Weights of a small transformer language model: width 192, 438M tokens.
Each number is 128 + 32 x the weight over its row's rms, rounded and kept within 0 to 255. Layers, rows and columns count from 0. The size above them is the row's rms in percent of the matrix's.

# layer 5 MLP down (transposed), 448x192, rms 0.0705, rows 172-177, columns 0-191
size [ 97  94  98  96  96 104]
[[135 105 181 120 185 178  91 118 128 154 108 157 116 142 141 134 104 127 134 100 145 155 140 146 139 170  98 171 136 129 162 116  87 136 200 185 134 139 180 133 127  76 152 108 151 122 132 141 162 124 105 175 132  82  92 148 171  99  66 137 136 183  93 146 119 103  49 143 113  94 164 137 174 175 101 120 123  77 111 121 133 166  63 100 151 125 123 122 162 143 141 165 126 136  96 128 150  73 148 139 150 114 117  77 172 175 170 120 111 116 122 199 178 165 140 162 151 191 176  98 134 134 109 134 126 107  53 151 164 132 207  90 151 147 163 154 118 102 117 133 134 166 178 145 115 107 121  70 144 137 133 156 162 117  86 132 149  78 154 123 116 190 151 176 132 164 119 145 122 141 149 207 131 149  56  73 153  99 116 161 160  66 136 176 149  97 160 132 195 126 130 142]
 [132  76 146 111 136 105  68  81  92 118 123 138 108 152 161 102 140 159  97 173  93 154 136 125  98 173 124 115 173 123 130  80 125 107  49 165  65 103 128 122  94 140 145 137  86 125 144 173 105 118 117 107 152 154 160 170 127  79 135 124 122 111 110 103  91  65 136 165 107 106 173  98 119 117 102 147  92 182 156 191 129 124 110 153 172 148  79  81 139 160 183 127 166 165 148 172 119 182  74 126 163 100 118  90 170 147 135  87 146 166 117 112 130 160 144 156 181 131 192 151 123  55 114 165 144 148 168  99 107 155 145 170 137 171  70 129 113 148 102 205 134 195 158 116 141 111 174 141  81  89  96 147  78 110 190 100 130 105  83  90 120 107 149 113 117  76  84 174 127 104 126 142  94 137 110 113 174 182 163 170 102 144 124 111 178  78 111 115 140 109  87 116]
 [149 123 156 167 128 176 163 145 122 103  92 172 131 152 113 155 125  87 168  85 162 139 132 159 139 152 147 101 158  84 186 165 170 104 164 120 138  91  92 110 156 111  76 158 131 121  92  71 111  94  93  66  49 175 157 114 191 109 103 106 154 143  98  82 117 161  99  82 145  96 164  69 185 146 134 114 130 154 107  79 135 108  81 149 110  68 158 124 105 117 110 132 112 118 128 120 154  96  95 191 116  60 138 110 138 116 159 148 109 124  95 184  99 117 132 150 123  84 161 173 140 102 125 137 115 109 116 133 129  96 139 185  77 161 124 158 113  93 128 184 148  56 134 103 129  88  97 119 141 182 141 124 146 135 156 129  69 152 176  77  99 130 159  70 130 196 115 112  59 109 108  84 190 172 133 109 132 129 107 194 119 134 102 147  58 139 132 105 160 156 129 128]
 [130 140 106 122 158  86  59 158  88 132 176 121 135 112 128 125 123 101 114 136  97 134 141 140  56 134 126 147  73 203 142  88 102 101 185  66 221 157 128 110  73 123 123  85  94 165 169 189  94 139  58  82  76 138 121 137 135 110 162 133 114  93 111 146  74 143 152  95 136 131 137  95 118  94 161 196 148 122 110  97 161 145 123 161 142 117  75 117  73 107  87  77 125  92 143 162  92 100 151 185 158 166 114 107 107 125 132  95  51 144 143 158 108 155 197 146 135 167 169 115 125 168 105 114 129 159 107 170 123 139 142 140  98 139 129 147 124 162 139 140 143 162 157 178 176  91 142 169 126 168 179 146 168 128 163 118 126  95 173 113 126 132 147  85 120 124  95 104 157  99 156 145 167 159 125  83 198 128 113 170 180  88  95 180 118 147 145 172 153 150 116  99]
 [133 109 127  79 148 135 163 165 114 105 177 109 155 126 156 129  95 152  91 132 154 117  54 158 113 144 171 185  99  81 174 129 146  44 115 145 110 129 116 150  92 114 173 127 116  85  79 127  85 133 223 135  88 122 117 132 138 108 126 112 160 164 123 102 112 113 128  89  68 131 103 192 182 152 126 115 214 159 144 119 120 178  97 149 107 165 138 116 141 133 106 110  93 140  96 107 134  84 119  85 146 105 130 160 111 121  70 138 219 126 152 128 168 146 168 160 105 155 159 171 195 118 179 110 167 145 128  99 169 173  71 133 110 162 136  97 170  87  98 128 127 135 170  93 115 151 196 121  98 136  95 154 134  90 134 129 171 155 169 109 126 108 106 148 109 138 161 115 127 170 111  64 119  80 157 142 148 106 121  61 142 128  91  91  63 124  88 145 159 152 122 171]
 [165 134 164 158 144 114 153 110 151  92  77 162 120 119  64 152 114 172 139 133 110 110 180 101  58 154  34 134 109 150 186 215 161 124 162  52 154 181 185 100 143 168 125 128  74 101 141 151 143  79  97 124 159 106 116 171 148 115 153 134 103 126 116 146 119 134 101 143 110  79 156 174  85 109 114 111 121 134  74  99 153 133 182 144 128 110 141 134 161 146 133  53  98  55 109  82 134 104 121 136 124 165 150 167 186 178  81 144  27  68 132 115 142 171 149 145  96  95 145 127 114 138 115 156 157 115 127 146  83 125  79 132 140 134 146 139 160 169 122 112 175 123 168 111 137 131  85 125 139 129 152 171  81 140 100 110 126 144 106 129 126 135 161 126 112 139 101  83 141 110 150 134 141 131  84 154  91 127 147 137  79 114 109  22 130  95  87 112 162 125 111 122]]
# layer 5 MLP gate, 448x192, rms 0.0708, rows 173-178, columns 0-191
size [ 92  99 103 105 101  95]
[[148 127 155 123 129 190 131 116 113 149 109 126 159 139 159 200 154  82 150  91 100 167 133 138 166 163 140 132 200 117 136  57  76 170 143 155 158 106 150 131 102 123 135 117 139 143 170 119 181 123 111 112  73 135  86 154 122 167 163 129 142 191 165 177 167 125 151 155 140 116 130 120  81 136 147  90 147 143 110  95  93 122  98 151 121 113 185 182  91 166 142  98 178 109 136 152 142 130 204 149 121 192 150  95 118 186  77 115 202  93  87 131 154 153  82 162 163 146 133 160 140  60 138 192  64  77  74 120 154 157 115  89 162 113 191 120 128 112  92 100 107  91 143 141 156 137 139 130 149  68  81 115 117 134 116 100 140 133 159 158 180 117 122  67  80 117 168 112 134 143 107 139 160  80 132 166 127 164  84 147 128 188 120 141 109 134  85 154  99 182 116 124]
 [130  97  66  77 172 165 122 167 128 160 123  85 151 133 134 131 180 118 133 142 108 131 143 159  75 211 117 147 118 139 127 150  67 155 137  95 241 166 135  78  82  98 103 135  94 151 152 143 187  71 120 117  73 179  59 103 124 102 158  75 108 164 126 177 116 120 160 124 133 119 106 114  96  50 100 113 136 127 120 180 124 157 150 118 123 127 146 114 110 140 135 163 104 146  99 105 144 147 162 126 128 149 115 132 110 114 122 128 128  77 173 161  83 145  92 137 115 129 133  75 115 105 170 139  80 179 124 139  92  99 114 127 112 134 104  80  94 159  94 138 147 126 154  96 175 107  78 102  92 113 115 132 133  67 136 136  71 163  51  67 186  71 164  62 128 153 137 121 112 174 143 128 185 126 143 126 153 121 132 139 161  52 122 158 100 135 155  89 125 113  98 130]
 [144  35 136 113 178 125 145 123  98 168 139 156  81 145 135 110 158  91 135  80  68 133 136 145 131 117 139  97  89 143 138 136 208 123 105 108 141 112 146 175 150 185 124 156 126 142 136 165 118 110  95 177  99 110 109 153 183 213 108  96 154 122 129 129  97 130  81 170 132  97 130 140 115 168 138 114 152 178 100 144 132 113  92 163 197 189 150  61 143 136 171 155 128 135 179  84 123 144 125 134  62 114 128 200  92 161 169 125  91  78 104  96 156  86 158 136 118  73 182  87 133 116 101 146 154 105  93 166 133 111 148  97 160  71 147 139 151 216 160 168  64 167 132 100 185 117 103 155 118 178 121 158 152 183 134  85 125 118 133  85 168 132 148 118 131 176 117 140  84 133 126 160 125 170 118 112 118  94 146 105 144 143 135 150  98 174  84  98 107 150  98 124]
 [128 130 119 143 143  70  42  92 163 126 149  90 184  96 136 121  91 107 172 123 130  80 110 109  83  91 140  58 107 165 108 197 115  97 123 109 139 121 153 171 151 192 136 113  99 131 126 147 115  64  62  94 130 131  87 114 167 154 137 124 128  71 154 158 179 118  89 150 122 136 113 118  90  79 140 162  82 119 161 123 141 122 191  82  99 142 171 149 191 119 151 158 148 165 120 114 108 122 144 109 118 151 149 172 155 102 165 114  74 133  62 104 177 134  79 137 148 122 118 108 152  95  72 158 128  87 100 129 136 107 139 101 132 111 101  97 128 110  45 140 146 137 153 154 135  78 100 131 151 158  91 166 105 103 186 173 119 120 158 128 130 100 189 204 119  77 106  72  84  66  97 150 159  89 141  94 122 117 129 177 158 168 123 148 136 165 110 116 156 111 138  87]
 [126 106 108 126 150  71  71  98 129  89 153  88 169 133 118 169 107 138 150 104 145 124  35 119 179  98 106 139  93 209 112 140 104 119 159 119 180  70 137 106 107 159 118 163 177 102 128 168 119 114 140 124 138 160 160 148 103 122  70 136 163  96 133  90  84 163 130 119 170 135 172 138 150 127 106  84 116 182 140 108 100 157  77 152  84 106 140 124 140 125 125 145 135 132 149 137 108 105 131  98 143 106 149  89 127 101 117 159 150 120 163 169 173 140  61  97 117 133  78 133 127 120 125 164 125 152 116 128 116 135 196 113 165  76  79 178 195 119 147 174 109 149 109 179 112 188  28 102 118 101 166 140 138 148  96 152 150 134 103  50 132 165 161 148 127 137 121 205 106 143 148 176 128 100 109 127 116 136 196 132 155 112  86  90 144 168 123  38 170 168 125 118]
 [147 109 156 154 154 107 201 152 102 121 118 115 113 115 153 109 148 108 102  90 118 108 158 107 125  22 107 137  93 148  91 110 105 136 156 128 100 121 151 151  67 114 132 158 173 100 126  95  42 150 125 103 133  96 153 157  87 107 153 134 151  92 107 111 100 143 117 129 108 146 177 148  79 142 121 119 187 127  94 106 176  69 175 120 112 138  90 138 104  84  85 148 117 190 156 178 112 112  89 120  95 150 114 151 119 156  96 127 159 166  74 144 165 107 122 131 165  55 174 122  84 135  60  92  73 130  78 166 146  88 111 104 124  78 155 132 125 147 173 109 185 122 127 107 122  48  91 149 108  88 127 142  81 136 183 112 182 139 135 104 139 100 132  84 155 124 125 143  87 128 116  93 129 133  89 101 112 155 172 103 190 214  83 146 135  93 147 130 159  71 108 114]]
# layer 5 MLP up, 448x192, rms 0.0706, rows 173-177, columns 0-191
size [ 96  97  97 100 103]
[[146 122 194 175 112 131 216 118 126 135  92 138 131 140 201 118 168  90 145 117 122  38 122 102 134 114 186 116 126 126 134 115 150  81 155 150 182 122  98 109 179 150 134 105 185  71  81 144 168 141 122 157  45 101 146  95 169 105 148 136 154 135 155 170 102 187  95 143 149 161 113 115  78 116 206  86 121 111  95 100  97 153 126 120 117 112 130 122 147  96  65 148 112 117  86  89 116 119 170 120  82 149 141 102 144 136  84 161 133 131 172 147 113 127 162 155  75 126 149 103 133 114  96 120 132 159 154 178 122 173 203 121 141 124 187 161 158 115 164  81  67 153 157 138 107 115  68 117 138  98 150 124 119 177 106 115 139 172  92 149 129 141 146 123 132 118 172  75 107 107 134 177 158 138 145 160  87 108 134 179 100 126 121 153 192  78  97 129 168 139 180 172]
 [139 175 119  97  55  70 185 151 137 120  80  77 144 113 134 106 110 185  92 104 176 121 118 126 137 142 101 133  95 143 212  91 133 157 138 154 141 112  90 129 102 149 112  83 135 173 113 106 114 109  95 133 151 137 119 128 126 158 108 152 114  92 136 153 145 122 122  89 104  90  94 178  93 128 153  95 190 135 149 120 139 154 172 120 122 175 139 172 118 134 142 170 127 143 101 119  83 125 127  92 101 127 187 149 174  84 123 108 141 101 117  84 157 138 147 101 111  65  98  73 187 147 120 186 109  77 120 202 115  85 117 144 150  93 120 126  96 139 137 136  74 145  82 110 181 125 152 168 101  67 100 126  99  71 193  79 184 195  84 158 123  85 192 139 183 111 121 125 146 112 154 165 149 153 102 157 143 115 115 172 125 146 109 113 214 118  72 150 108 133 115 163]
 [141 182 130 125 166 137  87 120 117 119 190 187 175 141 134 183 120 163 120  99 177 131 141 136  79  90 100 155 163  98 122 132  90 160 167 106 100 122 102 138 138 167  68 127 186 126  90 119 128 132 110  79 165 126 124 172 118 122 168 119 109 135 107 142 126 147 157 177 140 132 126 198  94 145 135 183 183 157  42 156  98 152 114 164 143 107  93  96  90 123 183 144 161  95 150 134 149 138 148 113 119 140  99 146 113 170  71 143  97 156 191 109 198 114 135 129 139 121 109 126 173 141 142  77 193  77  94  96 125 121 157 143 207 118 149 152 141 129 186 155 120 104 101 181 142 125 122  95 134 111 114 136 137 118 131 146 167 112 130  85 184 147 140 153 120 171 133  46 149 146  90 169  90 201  95 100 164 178 127 124 116 110 170 116 101 102 130  85  49  76 141 156]
 [149 161 100 129 118 106 134 155 154 137 106 119 158  85 189 153 155 129 115 131 142 101 162 139 135 103 159  99 123  71 215 143 125 105  92 143 131 106 168 115 132 138  57 140 142  97 158 103 173 144 117 187 120 150 139 195 116 139 135 115  76 168 110 109 171 127 112 122 139 113 166  88 114 158 106 149  70 132 162  90 153  66 138 111 154 122 153 103 150 127 142  62 160 137 162 113 134 216 138 151 117  26 149 129 113 131 136 148  85 147 115  95  68 139 168  84  78 119 110 119 136  99 152 115 132  92 179 123 115  62 126 128 174 157 161 157  58 134 123 152  94 164 144 132  94  68 165  85 137 136  91 159 112 148 143 194  91 113  70 113 111 135 102 126 154  75 111 118 180 110 178 128 126 138 118 160  96  77 107  77 173 102 130 192 122  84  62 110 132 147 109 101]
 [115  86 222  88 116  80 109 141 130  45 127 170 114 135 205 127  64 144 134  96  97  86 123 138 122 140  99 138  75 192  76 197 164 132 147 129  94 114 174 190 166 131 128 136 121 154 110 154 103 107 112 124 135  76 153 188 131 180  85 169 182 170 129 151 130 106 114 124 135 146 133 160 158  88 125 104 111 119 132 127 169 114 123 117 129 114 116 136 140 129 130  89  91 112  78  84 142 105  54 143 155  80  85 162 100 189  54 165 104 124 118  97 129 138  70  82 138 116 122 132 112 145 143  81 164 134 120  95 146 171 122 149 146 154  81 107 135 175 122 207 157 143 124 126 148 113  54 121  78 147 108 191 104 120 150 150  92 139 153 151 132 165 115 111  96 112 164  51 101 120 170 132 172 109 100 125 126 177 112 129 123 146 129 103 118 127 149 100  79 155 147 122]]